From a checkpoint of a small transformer trained on Wikipedia.
Size: 15 layers, width 96, 3 heads of 32 (1 for keys and values), MLP 512 PolyReLU, vocabulary 1747, 2.02M parameters.
Training: a variant of Muon for these matrices, 12208 steps.
Each number is 128 + 24 x the weight over its row's rms, rounded and kept within 0 to 255. Layers, rows and columns count from 0. The size above them is the row's rms in percent of the matrix's.

# layer 6 MLP up, 512x96, rms 0.607, rows 332-338, columns 0-95
size [116 139 108 120 105 134 138]
[[130 158 164 118 160 114 154 124 132 160 156 108 156 163 148 135  84 129 136 138 148 126 139 125 123 124 130 125 183 135 108 128 127  99 115 138 115  79 109 121 146 121 173 130  82 141 173  88 125 159  97 157 116 189  81 134 112 150 120 125 193 151 128 148  87 113  94 132  89 161 110 120 126 129 134 109 115 129 136 161 163 128 120 101 149 121 146  99 158 136 145 119 139 106 134 124]
 [102  86 114 101 100 109 164 141 112 141 129 101 134 103 125 134 125 127  80 126 109 120 106 134 120 178 181 111 127 127 156 112 127 135  93  95 103 125 109 118 143 118 137 147 153 148 159 133 139 146  95 127 121 120 102 107 157 126 130 137 169 137 135 122 144 157 114 152 122 102  77 137 139 169 182 128 167 138 125 143 122 128 100 128  98 138 164 179 141 149 125 108 123 120  71  66]
 [118 137  92 101 139 185 127 195  94 148 126 133 115 149 126  97 117 172 121 118 102 159 162 107 136 130 105 138 116 124 150 117 114 140 169 138 118 126 142 134 108 135 100 161 162 126 124 111 136 130  91 103 160 115 115 110  91 133 109 154 138 155 128 174 124 135 144 178 117  61 133 107 118 116 128 106 127 109 122  86 129 138  87 148 106 100 143  79 159 101 113 100 116 130 140 138]
 [124 154  93  77 105 128 106  91 151 146 131 125 136 129 167 165 107 108 141 141 185 133 135  98 149 133 136 135 123 129 142 130 161 134 115 121 157 125 143 162 119 141 146 138 158 152 166 166 156  84 132 121 119  96 121 122  86 153 148 145 131  87 109 128 104 109 135 118 124 149 158 127 110 105 137 163 173 109 161  96 142  97 120 164 149  62 132 144 123 160 107 157 133 119 145 161]
 [116 125 150 109 152 115 109 120 155 100 128 160 132 145  97 150 150 105  99 155  94 118 154 140 157 110 127 146 142 112 123 137 103 159 129 126 149  94 122 160 110 116 118 128  91 162 113  92 150 144 133 107 116 127 133 126 139 109 117  72 127 131 126 140 162 116 122 133 115 150  83  97 180 129  95 128 140 119 163 179  95 203 106 161 145  91 133 131 109 122 177 137 151 135 101 158]
 [148 137 157 171 139 158 128 135  95 138 170 115 126 142 120  99  99 151 120 109 144 133  91 194 120 105 141 132 179  96 121 125 134 117 127  87 140 134 140 114  77  91 128 125 133 176  91 139 130 146 135 111 143 106 128  93 152 137 104 133  92 122 180 158 178 195 116 130 113 135 138 145 123 142 134 127 103 125 144 157 148 109 133 123 141 120 104 137 111 126 117 143 101  78 112 115]
 [205 149 156 101 109 141 137 127 184 124 125 128 132 108  59 149 103 117 149 136 102 136 120 111 131 154 114 160 148 166 153 115 165 111 155 129 108 105 138 127  89 113 120 131  91 123 140 139  92 124 119 101 128 144  93  90 120 119  77  92 159 151 134 136 100 128 141 109 114 114 139 148 112 112  96 118 140 138 104 164  96 123 127 164 158 174 108 131 135 120 132 103 131 159 134 145]]
# layer 6 MLP down (transposed), 512x96, rms 0.245, rows 332-338, columns 0-95
size [114 136 114 128 101 147 119]
[[140 118 121 122 108 124 148 113 135 148  88 111 138 113 103 113 102 107 129 114 141 103 172 104  99 111 108 147 177 127 138 173 134 121 132 135  99 136 124 147 136  92 152 111 131 162 132 117 115  97 124 127 120 164 157 165 101 141 125 114 133 140 146 194 131 146 122  94  89 141 126 115  84 164  81  89 115 110 157 109 119  95 131 122 144 132 176  96 127 127 104 191 163 123 153 149]
 [102 134 157 120  99 104 134 180 160 125 128 104 136  91  78  84 120 147 143 110 106 178 142 135 102 133 114 187 126 119 135 136  97 129 171 136 139  90 122 130 123 127 102 134 136 145 111 113 171 106 104 136 139 171 118 140 104 130  97 117 152 107 165 125 114 117  96 141  93 156 108 133 153 137 109  92 120 150 174 152 136  92 122 106 183 156 142 119 111 125 105 146 130 135 138 161]
 [ 99 161 103 123 121 115  94  99 124 117 105 130 152 132 147 123 128 154 156 125  74 129 135 109 132 103 123 114 109 142 103 188 123 163  95 123 119 125 162 103 125 136 152  88 107 178 133  77  83 114 178 135 162  85 128 136 102 111 120 119 133 116 143 144 107 131 146 151 130 115  99 113 123 152 120 109  83 122  92 158 186 135 120 140 127 105 120 142 100  90 133 136 114 168 116 112]
 [137 146  89 117 114 153 118 127 135 110 135 117 121 121 133 115 119 134 112  72 134 106 159  54 137 141 188  94 132 180 160 104  99 143 103 160 168 111 117 121 116 124 134 142 154 116 126 135 133 107 116 118 131 118 145  85 129 120 146 133 148 111 135 151 152 115 131 109 133 124 147 142 139 151  83 109 156 135  83 114 143  72 154  99 145 162 141 115  96  96 136  70 123 155 137 109]
 [120  88 120 103 159 110 115 137  93 154 156 121 156 181 107 113 114 101 142 113 141 121 142 105 140 138 129 143 127 132  82 143  38 120 125 144  98 150 132 156 144 148 118  97 109 144  91 130 135 167 166 117 149 108 139 151 122 116 154 126 132  99 138 158 143 129 151 138 114  99 121 150 169 125 121 107 115 116 133 148 110 149 167 149 112 158 136 156 151 128  96 172 123 150 149  74]
 [144 121 129  99  91 120 138  78 105 135 107 126 108 160 122 103 120 145 170 142 115 121  83 147 139 123 117 157 142 125 148 129  91 156 131 113 156 142 135 100 110 167 108 177 153 151  88 163 135 140 128 138 133 131 109 171 133 113 142 114 124 134 102 135 144 175 101 145 122 126 139 103 117 141 132 158 108  73 132 129  85  92 142 106 143 119 166  86 114  96 122 126 189 160 105 158]
 [133 155 145 111 146 134 113  98  90 163 114 101 132 145 147  97 174 165 137 132 137 111 133 137 119 153 140 108 119 140  93  98  94 145  88 141 138 165  99 150 136 126 133 168 115 125 128 100 124 133  81 117 116 119 103 193 128 131 119 145 114 128 123  96 132 161 174 159 115 146 112  96 146  78 126 151 137 144 104 130 131  63 122 150 155 121 132 150 127 125 134 125  76 122 157 171]]